From a checkpoint of a small transformer trained on Wikipedia.
Size: 16 layers, width 1024.
Architecture: normalized queries and keys, attention and MLP in parallel.
Training: a variant of Muon for these matrices, 10608 steps.
Each number is 128 + 32 x the weight over its row's rms, rounded and kept within 0 to 255. Layers, rows and columns count from 0. Numbers have three digits each. The size before them is the row's rms in percent of the matrix's.

# layer 2 MLP up, 4096x1024, rms 0.0732, rows 2039-2093, columns 128-255
108:103106062142095040106102146129073168131189078079109092092127102131168137133165109097122151140166079092095100143126155140108126154128159210114179117095156128173129100168037118172133165115071121182164136065138145144173115146091102155157058162174099055123137119098163108134093180124097069093164087143066124172150163177135097122078119084107102159120169168203135146099149148175076106135133
091:132167095143115152136124133166147159173117118119129116105139200155139111199091126182115123087144166131135124106152145127129138146140097149121078167116178149085162195158165070113105146134091165096138074130071161106125128112104145137087082133110113107163092115168165144073112120100163083132125165076042130127136129051178115059179109110135107165156165111168112106113171114157190147122071
098:114133165163116135110123153078166131120148120100112072206102094109169100090162191134092099136191101123154108137145061136157066130085155122163148135083100089085157152183098092094136082107160121100152177127149163128134130096119161142120137119153125091149167136158093135105126080082151130139140182166232133089110119191134167129153141089163125076162125093144110117113192136139146157137156
095:135104106139061150104093195132110138170124100124117172135137032096122161075185073056075098131139138156116104074130157108145144141142110110164179108087150162121142107096149173139117136157121163090163139107085141121122124132143146046064119084075135103096108163110107134118155148138139152129112087145100119140099137107070160090152117081077131155086179172158119221134166144168049137098077
103:163144123168105081135173095190070133036101073121118132123189139149177119114110095161140162102103151130193080152124087131093120127097125170101122128100105149139094085126109119153143113104104127126106172086193085135071168143148165148174135136100149064090160134099142131090146064118135145169131094127079116097129144087135131151094126094200090104118166129121157184147145101109042114133117
106:169056148138094129088096111127184170109153162105109132166100096082103164104201136118154198089092118122133157100132155103114190095147146077101076190142150112103105103151120112148087096144120091094101107115098128079125161119098105106157097186190125133190109153177114110096138085098085091099144133126084111175114118133156100182146154135136112166129127155091142158122141120162186119161143
109:124139143089134081106085078105100073146095098108108111098111172107138179146149183121101139137137138129156119073114072124030103048189158189119096160165104101177153104110129176162119106093159119111149077106102175133129127085126120168130145082156098098080098127117113132087120140117171146155147178061127068102104066129130195121160130066135077135132120171148073071125139148127119158181104
097:138052138199112119169113101234125108141143104123127069181135128129084151131132126114223125213121172071133059131121092075097080175088122139097165143105159131146138170164120147094105175065140104152152107147135097170134115101184153141158145155085114156080121137113091168152148135130075129139115141142115133174136163143088152074117142143149092148088112140106119130086142101133093088136134
093:139140166161114175092147136149141139100113095148136163138164157182137101198077095134136073134111204117149148077075132139161077108102116115074121183088042136121113122132137151113153058094088179119109133152125161170151138138139104197137148138086186119127115120198119149115062086091084097104139139173144125119152095091147152129174131087190096160145151128127144141150037146080133150083182
100:126168081153104158167137159117156074114167129092129133148057174168193169134146104165087142154204143124213149163106145172124086195137104145103165125129132093165093119109121078133105165041147140132157179141129121165135091063101141169089125131114146172129129088091078091057102127111068092081166133160135110065117128214105090143117133164188123136158126149145099118094164188159092166170148
102:100149114097161136125128155136152116148147068092137131183174101094139168174142103148067162116099120161072083025082116099132157154188078076158149148128137117137160120142116123066119129122132160147141104105138143067153201138110139134105175102145169119097048132129093086194084185115152152115157124079129146115074174138173158144163117143048094167098059150136113084124106162097103108128148
096:149197154129139120146145142150084149125140109184160180118101181109119124094089118153116101131171123159150170146114099117135106136066133191135141130135112084115111172122100136145142200118130119148122044128121151156146167136143164240087098149132108152115059147170114117154173120089101120117094083105170144150139094114098172162087135101145120112085108073143109069142165121149112162090145
098:080167111145115140138164157096152097101148123148128158096169123147135152120103071151139142168131141119147131130151103175090136157126107169117092152076102104178144103154095175158140110113151161073161152135170104134092127111099128099184118202132163122134138105172176128161161127163103136097137099153096150178131105119102108132194118140147116108091068134130133096160078165081161150164168
097:063126158152122077133156114113063152204157142130127117140174145110141140135101145131165134156087142148117118133155126116111145150135150072121129118133119125082113149167139170143132119111203087147105102137079124127073047103078111129091155141059120169171145115184160173111167112036118130139167121132112146103100191156124149110081068122196126114159119149093114160167169135111104132109163
100:126147155188134095148166092165159118163136148132127163066112135125080066090138099116109107051106114105118123155112091062099110132162138074145098197131098179140149167137109166124164109162140105123115137115092147178137124144107124173083091159173133162145163144168144112052119105090150091150112110138132164089197149116134122130206091144103119093164102182191215099198125121164152158137113
103:125127132105133170191151116156124132124128172091171127198049126134141031140154113177090149123126140144126126116111117117147079078120153158105123138077135138075173155107109184119158080180147150115112145138133132104125179139086084160093127110115130132070117139180143145125086136129086176172128094098155147146083145118145163113136123107181151104116058106152124107084081093140118126102127
091:108123123149114089149083118160158143163135064091144210109121123125094143123163170103103086103142134094095138103123110125144146102060083051095132125170123105157118164115134112204105108127135109101059145124128127131098077118170121068090179098130159096101179140130118174109134114124177083130093189133136099126131060136160092120121079103087141156179106118174129114138127114158115089105096
100:116163095077148108075115083127153081112155040140085119097126137173103120142116138124153146156119119147181123128102177152140153139132071131152097184112112172165116123122103157068091158147100082139135097126088083156114127133113151081193170096133138096179136120066121152099077172104142166144155103083143089163139105142177121142095132113108088137179159137135135103167120142141115119172077
104:085115120086114113112119092077158157114170168125179097131163126134128122122083092109138153171084136128084125119142120126092104114056059124113151064107070085100130081084085119090114144085173147163126151156120166095176113130176140166119159106127122203155093103142140121152128120162145116078116120129099125168155074105128145131114160117102127157152107116154130120137108133045172142129152
098:150126162146137096131097121128148107089113175106131109148087138190095093110095115108158077117195127118197145138113122166164152127070122192138118174168133163098070104148101160149123102157131095102155099108094174132139120144180127078150129130084104170089178151058098119139112076140157164140117099162045111119105121078110141168106160137234149093089127202148168105133154128065130127165074
101:101055204111125144097119109129119082141121117130126155163113193141153128138056121152128152136157171135118154098196109107151154156113130146099093145110122141130124107183101143140148113118112176100152134184150144098079085098158036164104122135103076126097120144141133189143098140096160116166146092156121149135072145093157116138107094074135114094153137109129200124148091110136119093104115
099:137127155165138152100138139122091077099206122115139096148086125123160200166123158088134142150096107131124066155110145121104109111157166109126129176091099103119106079156089125187094168092107118166170120115154186155122186113135112071151045114110164158155126119122084144107170091153121160097125100112125084131145116141122127145178109113205157170119102123132161123114145104169150072053128
100:156122060132156138082098172129102144082113115125172127109104091098104055149074129093163104107109111046146111140135085158119115096086127087133185136051142117151109137229122226100095117132111152106167173129161157107147164118098128085156150090175076093105162082116118163119094132143142120146141183146169108151086137157094139132070062133166097113108141093133153108138161162125145097155151
090:151151106159140090109092117182183102109093112104088118180134102119132148102154141162145095101148150096180091143226139108064153161139094169117107169147113122109114140135136094079121137122096164104125105141129145073102135062142139097102137070121103100100036096190170096186135160108105083091125134072083118127072075127172134170149138163131058134125177158096163095109162132126150133103104
098:108111178086152129088132120167122153086145099093196080164158108203117109182118102155119159052120110084121097138111157096142167098108174091106119097166129089091178185147136139060107117154073191140175133110134125112093093171036133114071124157117113113149056138195050143097219150149135192153162160157149107134159149116104106125122127145100157117106139172063182174100137107146138155157099
104:134128110170158122142175185161113130147080126158167132130122182172197155175162111107058140169183133119059137149118129117128136113149176170144130115100086177121116145134141175155151107158185150145149123110127138142080143143088072139046169093103077105128141154107143158131138175139124124140104133144065122156103138117131122155134093150121092142120131084126155128172139171086083153155189
091:088117119122147152163173115150211114163118108112150140155103110121148112102099125128118097161159158079148092098134089181106111107150129178098152184107171142141124144123144100118113155111168183096174202132120113118126140145120135187095152128127130123139055030175123120096146133147131106151190161178110137125101187161121093142155126093130086153169124112134093189146194110072096231201149
100:115095093173075171107127132149085106110175042133151104168050099115090124204154146162195103138143158156145138155129144080138141111086159079071159124163073098112118147109175146112175168123087164133153130198130114123113135141102139125163161156079114135144156062147114108190115150135120068110130167104139109144206105192085170135132074137152112098161191151181135163191149157141130180131101
095:133172108126125047160136161123125181060189159138147137184161139218157072133106154091164127160060140109139135115146131091165178134101127132115139072127166077123116165118117131112101123073125137130122136148147146131139140178099108143138103144101117064147070079095079142164132122102109143107189069172157173135167179197091127097101145173141083191090206146110109198110167144123126118103073
104:137109190105085104088096107134100130135102112151179119129135142117078170164120113142118064125114143036193166110125107142143165085136101159171118099076062099110162175106105160171132081069121169174175152170148123084174135174119151123129200131134119055215144134166125103172159132101125108169085160097107109146091113134155122143143106112102135169115171128120083114166132097165160102118092
100:095117148158125112129178133110119113136113119134163086131140113208168139184116071137124143079127115185136151133076111168142144130106136108135089198144118190098102170095175111088104178159142134127070172110177131105122073116079144183126117202099137143174151112189122146122144136098101161147162127110145136084111131077130170124178083162110167125119073142108216120131150102150080116196166
100:138150130169108116063113050079180082139123129122154112186111157150133062078164128117118122135098141160120152158115132114170171177145116136161178102155170123181181084150113114176117185114066112129110150197152101092088176098167051137176135142194151118106079111121122144102165165174110149169124188113147128180225187168168150118071114067160131114126148134167156118104149117121185107131152
104:107158156122158046108149114127176090134154151142159070133088160140157145103104108151153203120119123088113106113088099073121138109153149122142121106086160153150141163107123139077126090169124127179130103110105162129082124142130078160128120138124136124129148142143089077118090142160092143176134097089112200105122134105088112123141105138122178164119081171086100154104133093165085128133100
099:131147129133133127131116137143088128137138079090162156101114150118133113146121085076096139111131171116082149130144105085138124150119121112062131146143097143118143188108105132096146099108170081112117110151046140129151127126134222064145128158082139083123140129077118163077219128079129138089105143130123108114091136109122139081097126140201134159140133108087098092183113136205100103104116
107:103114078148092162141118120103138147121130096156114127121130066110145122140171138100125160123082151107156201144099122139104152095165114104153148139111116183153104171134118160159163146136136060117122147175127172119150160131152133153096081151176142128186128130179175144142156184129124124159137116118179074104097139132141087091129103123181083102187119242128120156097067100093165120113132
097:160136108161117096120103140129186102118086147104076104095139135179114137181147169159143090143150145167126139130129143117066144134133163112065073134137084139145112165157117100104209144128106172106095172095140111099171101120142111092158103118130156134154140142119092133119123169068149056130123193122082117150125094099161150150144103169137187146144075182184177071151131121168124090123141
098:152186105141148136127086107098079138173134150154131141173118197084144129195161114115098116185117091136115114131203149122133065133075075147150127079112139124115153160094140123149144123133103186086089151167148140064153150074120168115144116201094122170162171192124119115148126188141127174116104198099124158114119155129124181138107147104078159119106084106096155087099145118150123051149169
096:150179112093143113183130092144137181139144078113092099074149049187097114146106139149046159151197082114148107178075115122139128172129117126136164157130125174148190159146069100152161062130091118131129159158179091122093097137191113146156129137130116153148136118140121136171125092114144149103064130123142106103130054148183063137117163184135129167210130110071116108096123109166075129102069
100:106138083067154107135103118154139164113124069125133119116124085119140150157089151088128149119182167120099140112105144171138168085101095145070139116090136092139085149168074120147136130129125132156111117169186173079150159076152131148158144121185107129135147232100112192123083133087119183107183126160181155129135136101127101099133154150086082120153145113140110180087099108126128182155144
102:154156117163097026144117070086135202136145154152113136188156125168123089164108159136127138120117131100153162144199126175091108156116104124134100113101124158137181059135159102158176143094105110173139145107108120112126121121120113079136129095142117095122155134132155108118129135116164160176170140114049110131142108147137173111153073053129160104131123159141104128075157108161118126075120
105:093076186085109071140136205130145131154146117055107062128166108174101082198095138168125174101176132205166129085116152135118133126163069129131075141162144125162100108110115095149083151154106078076176119104088136130087150117100161045137122120158153130135152166130085164114123143116114148142094095083144164216103114136131100127098176189115123154144116157141168070144136109142103135132118
100:128179139121120142175077116114134121169136091112095117105157109123152156129151091107085245177133032161111156112109175139110186072176129099115177164134074054162093156099120179118178170119114096167174105171101171062100166137140144151151127121140135178098153164092119091181124122139119110139153128162121150113095105102117132146165148110149109179145112127112143111119144093128058110181114
102:106108118159105127121084118171073127181090140167158181085110127099118133159166087152129133126087086107117093101107152075133108138156163133086143091158111077144112153142101160178173122108123100150132124092135079111135181144090091110063143132125133132149158108134117113115140125114137112134186125112105101150156158127137164112149139178060123209139180164160137133158188150143138168105171
100:161143212117154125055178077111159116106140136151094194160115078113140163153125151159098215080101140085110081176115093107096150133119170052127093104096135158163142141106131150110136133187138118135200083113160098127103141100139165150157101146135115137040087098122143121080125169116127168175158088145097177107096069170098107114099135141161096119111122142114152152115038149195164123076108
099:131149165171124154082142183146117117110151148125070158122127112137106178122134134161144168134065150148130122111107169184109153190149127125127132126140106251068152176151094148125074122143167166103146157140098097118176137101136152136132081146121084120110155069159127134162101081165158153139121128114128117122181188179097168156162185141141154090111134095088118144129144096129100184124129
095:082091143136117132116124121106151140123163116096061156157093180132118164144195141131142149143133135127112106183133152113110103155210108108112120126146088161129145146139137104189125133125137148062133128085137127149106129112157122123149123123149112128147124087145145128144157129085100118152114139127126166073045118106111141144158121092147104162041102145166132088082100122157158121082139
101:151121128141187087155148117138128127147145157139184138127123101089082131157159123124137164117109161107165165197115132163119101148138123125137097118114131110100162178131154190112112196116204156100131120085192103129121142160170100082114118080119133073107131116092105121122140125145078094151119122085157122152067159106121173156157123188151161146127142149109110154096146172163166088105097
102:096141200097064165116187108227123134200163113092200086135167107122087120120113115158157162125125150127110081134129180187155170157108141104083129086054091084150127168159149121154142145122125146108164108125098098080111126169139084132177170117136108087093107054113101123119162116162088177126126164135141134140143077207161165183143139162149128116152077133144161133092092090117111175097143
101:118184132072125169168140133082196117126115157118096099162145160090130108127140161126122154110107110167163128077126176166051094132148148130117088158143098121150129134130176166142136121093169190128121102084129076080074120051094146171076082140078089101120112123108144112104143091142130096161157110125119092132128153136117186194115107121137129173143176116139151149161150157127104187165108
097:149111192121072113100072116083037097078153123129130161127136123118148112141129153038165165150133157083162149153126177153132100160176148126077192133118134137143107118118104138106111136151096121110160121132097103053170160153154150082154162149119157146102163118112134074094126137125103105175159094116106096086144079111133104076125150093137137115138090162130165224136116179129151099149145
102:118153117182181116050132118107100112114182108143125079102147162153154116156133110157144102109138088179081144126062202134098164143188122119163119069149133158133167064162111099101141127088127131080147112140137081147117124150121076124128086158125198125134094145140139111136120126141125097135147104097136133105030128128159136135162097127180177148063101117164180090148111085119125157151115
099:131104138139136161130131122064147098179133110084139140135091112122108185148118127152152123094125049147125138099147071123088130112114069131115060173086159118139124102091130087126101156110109087159154109052139105114065160131097085114145125153162115128125079106131092114062140089145127144172153136168160129162148100168179190090140094106151145159119105208117136143150146144115133093131108
100:133165119093097152158127160094132098121152149148090122205101132159117143127148119194128108129174137103130186092076077087145078112131182097139122109143080107102129099111155139130089126103146162151120133126157111167102077148096119119147133100146058068136082125101127136099098085155095177103139088134120133117062109203151114185151166116154124095135144147109127133190142176138125133129090
099:086164131187151123164118154118116114143153162101169125121167106153165119160151114143145137115159075114100122205106077150081085124123121158095073118151142106152146191217122174119150132116163143120096101091098118144193042119133117106099084172071116113115118150127128118159062122103140132150120129170159154126123131142105105140172130129129127155144094127166072148126197165059147122136072
100:076166141118086138100125144122160089124157162113168156165127104164119096119147131110141135144099100123172071172122186110155150104088115120089092091119188111128119176097112159167115136137129107046146090138121112132150083133109178080174158087205149116156082083181098142109096141106128105152120141113164158106090129128116151154121086179177113213140095130183106180123127100156151121137134
# layer 2 MLP down (transposed), 4096x1024, rms 0.0545, rows 2039-2092, columns 128-255
111:160121121077146167148080156154103168140082143179128110061174108132116127091139068103120116089135157115089110085120139168157151124096125146142179065096081154112106122125049096131138139186108074142146133134084149135137109114123105060133098157144089067073096128136179120106100192124152103135152119091108131154130141159175122113091099108131115056147164091157191123133147105121063090124143
082:203157123141138152097123122082124146108164144178068194116093125154160115228087182146133107144171155120133079103174138145106097101158113069184116110189150166131162189149167196147097121109147073149126098136147121198129114096159150168114132151149148138074144170163180170165179103158117153143110105111152145096144186161086158167110075190119183102117113107068110124129118155127138101164148
104:132126128100114130167090081080151131142111115135158157125083105197160148106163131114105110132195130133108090182106096098156133105071148104140093104062130134121135127129175097190136110194127209126162138146150132205148076114127114174079121130177126120137136095142113126129133076046117102141157152130121165059166104108201204077089094069136124093135162113175141106114156110134126096106094
092:170142117060143168155180176132112126139107052060111164094132133129080092198203080091141096119156145113144143112151107186100136179106086138117160155116069152101132136123127102151164159085095115155155134098139110079147135112094165118100120138049133051188125154084095153115123114121153089055118101152132091158113140150112106106152157063124153138138157115177147177156147160124115161164091
104:117167121168116135213137196142139196120096056131120095149168108146186141180102088126109129113153094037166086076191080212135120132160119158099090109134082132141167142092123124146140137123149145188164119104133102111132119122113081120150071092175173045122121150100144149149181169096113138083142175113092049106085166106042103104145130104154139148131126108139075173159162087127050151095101
105:088111158144112153154169101175154140118188162124114154117111156147169185112115156092112208112097133103114132167109150073096139118094123065165062191124122117174112173137166145138137099164103122083130159155134079128079150147128148130140092126127108138112175156112082132050118131135117137069165118124127118137114102160104076141078141113133129150147151124097112113124095133136137109180119
110:078167164134170164115135117142128133183113143132088139108126137104096135133161157143125159156149148094098164086111162184129118121177157166126107141153120101144146111126166146119149169110164133089100093088078141150116104067166149097140090126154137153107131108124167127110099167089155130131141150163139132101129078116102127114163097065114089096142150121168128077098104173099133098212172
100:099084176139138091154094138143115177109141060112088116157069126149081130103065137161175161134122151145113105125134072174079151172122128117095132141086143109177126081160096071102121089147086105177120132178101060152169121121214102147107105134125116111201132149118101169149059110135082143059094130102105059124116120161101097134071143068121158150156111109129103204124177160105134139104144
090:125125058115136068143115123114120180168133144128080101101082098097135156100166154083107149184123114135167091181218120142144051108166110089129112114115187177103110160135169131119176100144123137152102105124144089156090198088102129129074126176115141140085096108127148119146111132141098148160111093107115121104099116097151125104139133133117110110222198128152043094179135103135097113131107
102:127146060159130148153165122093144147130149188150096133119166113098136103117116091168139111117149091137140127132123142188155121172149083142144118110144183081142138119170146124110114199087091093113134161178109110130083086143120172147112107113078118111121098139088077100122107091204090086096161163169114151137077124196168100143099146155138080120121086099141141193116188106116126132170135
100:143158101172212162053093183190171159174157134098161145114094063103136085124112132089100127130140112107090058124094142098118173137141154169141139134123186117094096071108082156116082098155108127150156150079125107110155160127039097079064179149116106163106161115141111181142104116107102134121114131113134109143133155134102166063129143110050136146076161143139198146175098124152091105060125
095:101070138129126112138157149178144107166127099142137111126089157127113061151113112104077087125108168118195099136151172134093081088059106159121166116128168067181131168076113076127127118064126152110094114159144133156095147104141158165098091155107122153101130160150104165130077129097108122098112108094187133189098094103092135097145171124170110136127133119147114102114113159116106163129173
100:116128175093100140150154135118156084098134076167117124141129160169150150146086074065087151105115141093111153183132109136099148151146100115059154134161096072122121105153063181153106128120139152134119164160121120085102121102140118086150131166071135070094134116147145161122171098145141087094090090119120114170155116109153132108119139151106134125044156114152102164104175163072158143144115
101:103178144106135098156113124116148148111108155178110109106133138056124120111053130089118128166123100136090128151064060087128138145161122154178106093085135136136126072150133123180130143110168112160107109134107125175180176126120179151088065150125100159132113127156140140139125088131078141136089115200135107154081171101079112162162135121095198061169110107041123136093103098072130148106134
102:137146140138118073157136079156164125105164157074148174113139157099137107157161076107111146073126169153134117140148117093118116120070117102157086171135143185147092108137107156063134151091144110131081110100156120127170181079135117133091147086138142185153150181197107074107119138135140105115097090153140134084131134097119152101173109098093114050173111197198183078129103143184166136202135
103:140114076141122191182167134146093040168091147119139120153114075178098087186145127167138116116077174077151131081129138144165100140122139120092088107106162137124155156100124147112147139169117183105116133193132128105095172135135123110116026093114103152100088131154128132162049154119106157124120070050170135097098178166131121094145129098125107143112111115158143117086105105120129147135135
087:171092125164170107152131128112123162131091167145134096161113115132116133132144095080131186119212125154161057109178096138188184200144154137140107139130138164085100101150132140114206180102137087125135152124100069143175121196142161141107129131123141134129095140159138161159119111086109135112114057135082119133095206095082098139167098163110149087108131171123083169132084161132154121165126
104:110200096111131122137179104152151138143116094176128139121123143085154069116119133077146149144138120113120148184108117111091082150109168115152137124146119128132184104141119163115108082171139139138136121144133122160197191151079115121173092122203113110132102144116085132152116139111121132110152143150105071088128166150136126137097140126122133119131179137125109178094088142112158120113070
107:105131112095135100094142084120135122155138139138147111153179099115133124089139104132084090156081107126044091129084157146077072140122110100085164139179099096062173109149164135116139130114223100131091164151130199126186161148156103143116188065123140139128103148142123142122140162149150159128146093120133127105112129112148135135118068159116099157146159125179127132072120095116154146169095
100:068088108068130151100074178164137100095130153128090140092110105146085112124073184140153126174205125134195169089170112057096080154087133140139133105128117132109097094157187115144162075159113126138146105150125145122122113141110166204182165149144136101108163122120143144076142136090105126079133127179125103172104154108123152160129170114169133140119117106094114158067179141159112097134127
100:132038123070092133132136154109158142162103164133150099105104146116165106105095108132106109136062112127146124137123094112177122118175107109113135095064132153143143132145124053138193094133106133127165084110157155112112143106105143126124132116187141108120220164139125112165138051156133146152146129153145139075124118073028132131146117120073164162128033110069117097104148141120127127153103
100:094182173117135130129099110159145143119131141160101100143173108171185162147124082140155109100137163152114120131120179160087131125174131140070175136062087101175156082129101137138104155092145133163129174093119166092108070085113087156135102136107134158115134087126085159109155119119138156125106134121146185141082133147198107175135134134102150141143101128098107129123145157112109131121115
096:109051130101131073145145139156166180149137098162115119179155146118102129125161114133160122136168131092100164137138095103121191088110118117181074085115152106084126108154129140104174122125115129139194142131161212109134141122134099140159110096118088081074115049169091119101082169144125145201170130135097160156113134101157139113081086091110086107116168111152137102115144108094130101126117
091:126158125168099116116074092150135081080153137117064169152139122092122152128050111183138097150172105143104106114172116114179117150048084146149129112168156112092163159086160114115135107185089118103193085140120120057093078175117130123150139070170112121129146077157127078144096135083122116118098157042079143086171129091126082121096085173134120119091133180107142110119133152123186171159163
100:153083164138113124084139139151127151155120120210135195090137160179128054184098185162137200141069176156140156180165103162099138110150155073129110142102133114152176178094191165102146169163071133164162107115121230134098145114120139121110136132178107109096137173125130138080159188108141176163155079134085136148135135120134142132164082131166155083118129091091165082107144130067091123173126
105:065139148152117091162124159122121097092092114118134082139121187157111108152210140126114117129090189090080179112139148137163156183136132132100154123145096132115137102184163110108176181134070114153143103089119192184147119105104137116160129112088098117082140126084160138105101139136091113103116126147199130074150109132078140112109129155153126147110115072136124133112075157094123105057108
096:083110135153144140134147158076112100139154126075118170162092139146115113135154122154128065116109132135158124131144145167085178157121102177109158179145134163134104105129108100094090194078184141156132124105078072146080108157119148156126123065066149135113104131150128155125158207170144156173163122121101160103091125157122141142145129121091102125147099141161132118102165134078160134171088
096:092195103172150102140143149156131135061120133055119111164170103125081183181153130075119177159148174148139097137086136072121132105109097102099142187168138145112135142119203088116122160133117118117125085164113214065125151130124157119165073120144120146156168173148143119169096195154146102050140101100129085147168201157112140094136093126188126141095169138116085103124066112134145159142058
096:098082147057106099137132136100075132088180168151140122150160129152079152084060089070147129148133101152110172148169144088101139138160106116058120086088160106130094141154097106093158138128108107147089091146087178132107125125104094112168061160097105097126107095081087139179073142102098107098094076160076152075157096114116124208137141120121142064070118180099119114066133117163082101145150
102:095162164126150110108058139152073187084150133104172103121159102113141112149119089125110156081085113148176096144112125095167174155159054145089145145109092122118138188090143118172124141133174102130128116017129113128112132101111111107179089107103114142103139092096084112159142121103110106149157155135110133148134139083193092110146162130086130119134146098122128118097137156127124102095109
100:088085128120095107073118130072127130085108109177153068112088152098122157155074122145155111103091140136063153138166104177147119144153147136128170133105115150153089152149110074140130129150169140099136143119110153103130062123154130119101051140101081177165091096129188097152133160076175103172146118169124117075112145135122130124189042131160170147094113086036150072166183181050106123094131
097:164224128165124102089152177135144120141089097140162151166133165148191123112167093196117140134153167166092118056136146086175120145082132088113122111096122101147148076129146123163072149130111158141099103160114128118083175077164111129156117073156166126141149110085096143133137158124098133147181183029085134076141123115173146163111119140144139162110150127175109161134152138117161119173163
104:114133203123116079111073088129140074120157155157062152219127118106068092158168084147125128132087104064144100122171110103170148159084119139166057152109143079153150124182072114160126131143136140141199132110135211126144106113111140145162132115099165147070106099128126143107109125182166154120067137115126086108144131110123123105083115101126163120066134178128156130106055149161158064145130
104:102156120179131088096091097131131166132105114095220138072104128119183156143132165061134112109129177169100153097158173140103180177123132136071087180130136106128146186085153139108069116145106131109135161116118112118150153114134127082151079161130115104109075111134107121105168082103154173104101161084129078085092145120104121112128132132164101131174155076095127064181112103163141152161097
111:157139093156066134121164095128187193125115117092121092120104117105115118126154165127092141071078134103171193133094099147067125148138144094139150193123142148170113142117121159128122117120156128125114150142118153111093093135140206150163107106129119080079143121115152163151108190113137057162095151111105118115132188127154097103092074126163106079150064180121139130138081151072157113098112
093:099118130184113138108106062133075121118110125155110101152103113068090182093135140157153081153146158143181060154186097108115155129182078145159127166125089155161165159111168097172164064130177139121131170103152131157031158149093105125126147101105138151106124124166172121180124095135109185105145135092155110147093126140129084146164145113128110105149124138163173142183156144050133149172100
105:116189075157124116140127148141148137093168125149099093160151160095139145160157121194134131135100040145094140147149137100118112123120089077169162151078150101176108099080146109126201143131122143100124109103164086116110118109156132117144201099115136163125150110162108089042136144202134129108195117090127091170206143149096140132082129121104156112144099142123128154098130177146103130191142
095:122155133090089133168143060170150177068063154250123106134099099087157106186116102117104133085126055160136098163139162108148111152115122152164134142141113081068085116190055160166168097056076152162141120100177138209118098102143114081118094159138164164207123093111136155087110116166107156124074198193099149099136144169117107137125149174094138134128110103124140109105149114126099122132110
100:170147139097100155131136147101139177112153172146151129125170155073108107171143167047072112055101137133106188125105143134163158113179163099117224099081123136155069177101154105119175145135095109184138151122129076113113208080114125095148128066155083094144082129114089126132074131126121183094147130134133130115126153105188209103138143109120124106070155122178152146158093133081140111150189
103:155153126137142047111105126109123088124108153146072105166097150169149188162070156103046092126127112067120162120189123173082119146031133078072112126077069172154151120117113114138210186134083131161137132118122109144105152098139109170154132135120139093087165091176166098147185180140151135153148081136047103054234190154127158084170096082165118150131145089136123106105156102134087107115193
114:164104180152155143116141126132102149135102148058140096137090125092105137155098162130125155138118096115207133091159189142095120077120104113123138138108124144067110164133128101067080105108113119084127062159076122121154107106092097138155133130142131133111099126156132152109220125134064126187129125122167163130068120118110138110187164092105178110084148145142162123191164108138110203104125
103:101173166158129116160167148203092142070129128127093086078184162088169155167102136142137190118093085117160141105139106130218148069148087119154110096144173128120108143155066067156117168107115127100124174166120118118124126132116129144141117111158087118140138104154138060159155123195117135146102114142122202143162084129144144195165131072131129146105088063120137094087181160119076124090128
098:123155141133050092133085165148086139110106109174110178144134110125138116134143162131116118153124120085056125205125169138058114126141139164093126117158120136156158220117124091156124127150163147199073111182111134170147128144086162109136096079144126123121082092143130091130161132098077160155159128102069135221163191145167112160114087201181090163115171070168160118138110136149108090107112
100:131138152129182096090089125092119132171126160170103188107152138105124122112114150113095137166106127129140061120119088153106186167093165077159094104092096161134150130127120108102149079109118133138152083117132081131130087135030181116153147111093085130114120115171082110130119095126105170177131138144106193146162167158088175138110121121119125097135174124088133165090052136122158154092093
098:119123138152160118118101084145100112120126156167100144111104096138152120184127154168147129134150111081102169175109125144132152090146124111072072117180148128135099163140170106135106152123134145072157132151116125145136091079106136161089163108116058128128163148121123106144104093167110112129110155099108071110129208109058146153146192174169114089076131114110177158088118129076117155092158
096:103103144136103053145138109132094176148091162079153138083137129106137111155167080108104149105142116102175101200160168155097109131172157153135087021103127199160128065121120113176120123147119140096037186172172108132155127101131124123141159121141088151144137111155093161132135133118165104213072100113132164178123147105064118127174130091141126133093117089095106094109071135097155126114097
101:192091174118209164189155096125085107153108134137134148157092030139098113145132079093136126091133114114146128234095130131161097161130151115115122110157121118135153169164106159141205110146197138130111118120118138152084138175123105184189086119109059137094133079114129126129166115085097094120088105122136123137016162124107174127170107174098131206120127181145103112114080109113105166117140
108:110187164108108113151135158196144164151103110083128105153120110111097154118103148139096137099126137101110126086140150177130199186077143143109150120110100136098097157138137081123134122154072173114142112129067098130107143072127073160152096126146053065146134084110058161133184141152139152130150209161075134157146100139154153156152162161105143082175098065130140171106172109108159102088133
103:103078137130124104089145155131192110139094117139162108132088174171124086099115101178148169171135116135160100105121134147084072172133116077135126102164082137140084129174191092164130136092079195142138088096154125097110160113116072143125156155120069157055175071125068127113117134165130145159130154089189137109136100081096118131132087184101171093112159126110116143114121137137085086060108
101:114155179167156158145069125127131174138157105112175166088171038131110099148170142173110055125119148112156094111057190111117161168143092192163192091151133116138132119066138092151135102170111088131122179108107105141125167148130101109149132140166123093122126125139116125121113118151084141102114166200174124165125150149160153143119095107146128157154146148092131189110085072144145111095065
100:172078104112162079076115122136106114156148109189159128141198144113094110084157094147117156070133108160105149195087097118060135134130094142130156086108093124077154096092110163141088195104114119095171090146160130114119117096097150129122124121143133095121056080135133150198106200109133186128106127090105170142063140103146116157117132097175069150152172114138130180090104059133000142153147
098:165084157170116133116078095104172145151103108071123099144134110105084164097147168156134123158121109140115135100136118111097149116144139097152113108174111097153113062145105078131156116092154136126168107129124117144041210135116125149112085128174113064086133125146076137065115150107051117174142129152159123153167133140124134106141042143159117137085072158156096170115145121116137137141117
101:118165138074150127156084184057118133123115122160129127172197112206137169099146133172132140083169161158135208099077134085166089155126170123086130124095129138118099112132183103166058141160092162098088142176151105158094108166096120150120154107135151112149047173124163136148100065125142093101103134100152105133179129118179181143121159101185111105154063138044092144104187157144139097151103
104:083107104107092148107105115126127147115177138189143149121140151103162116144116156103105167084076066063105145137111146151181156114126125154134161157117088169113078128208176092152137134114118138124111180124140130080188132095119153148133131125150132125076176178129115106156114120132150192088065136178129071123128107093129127198168143077093197135093075113132121154106156170067099144118053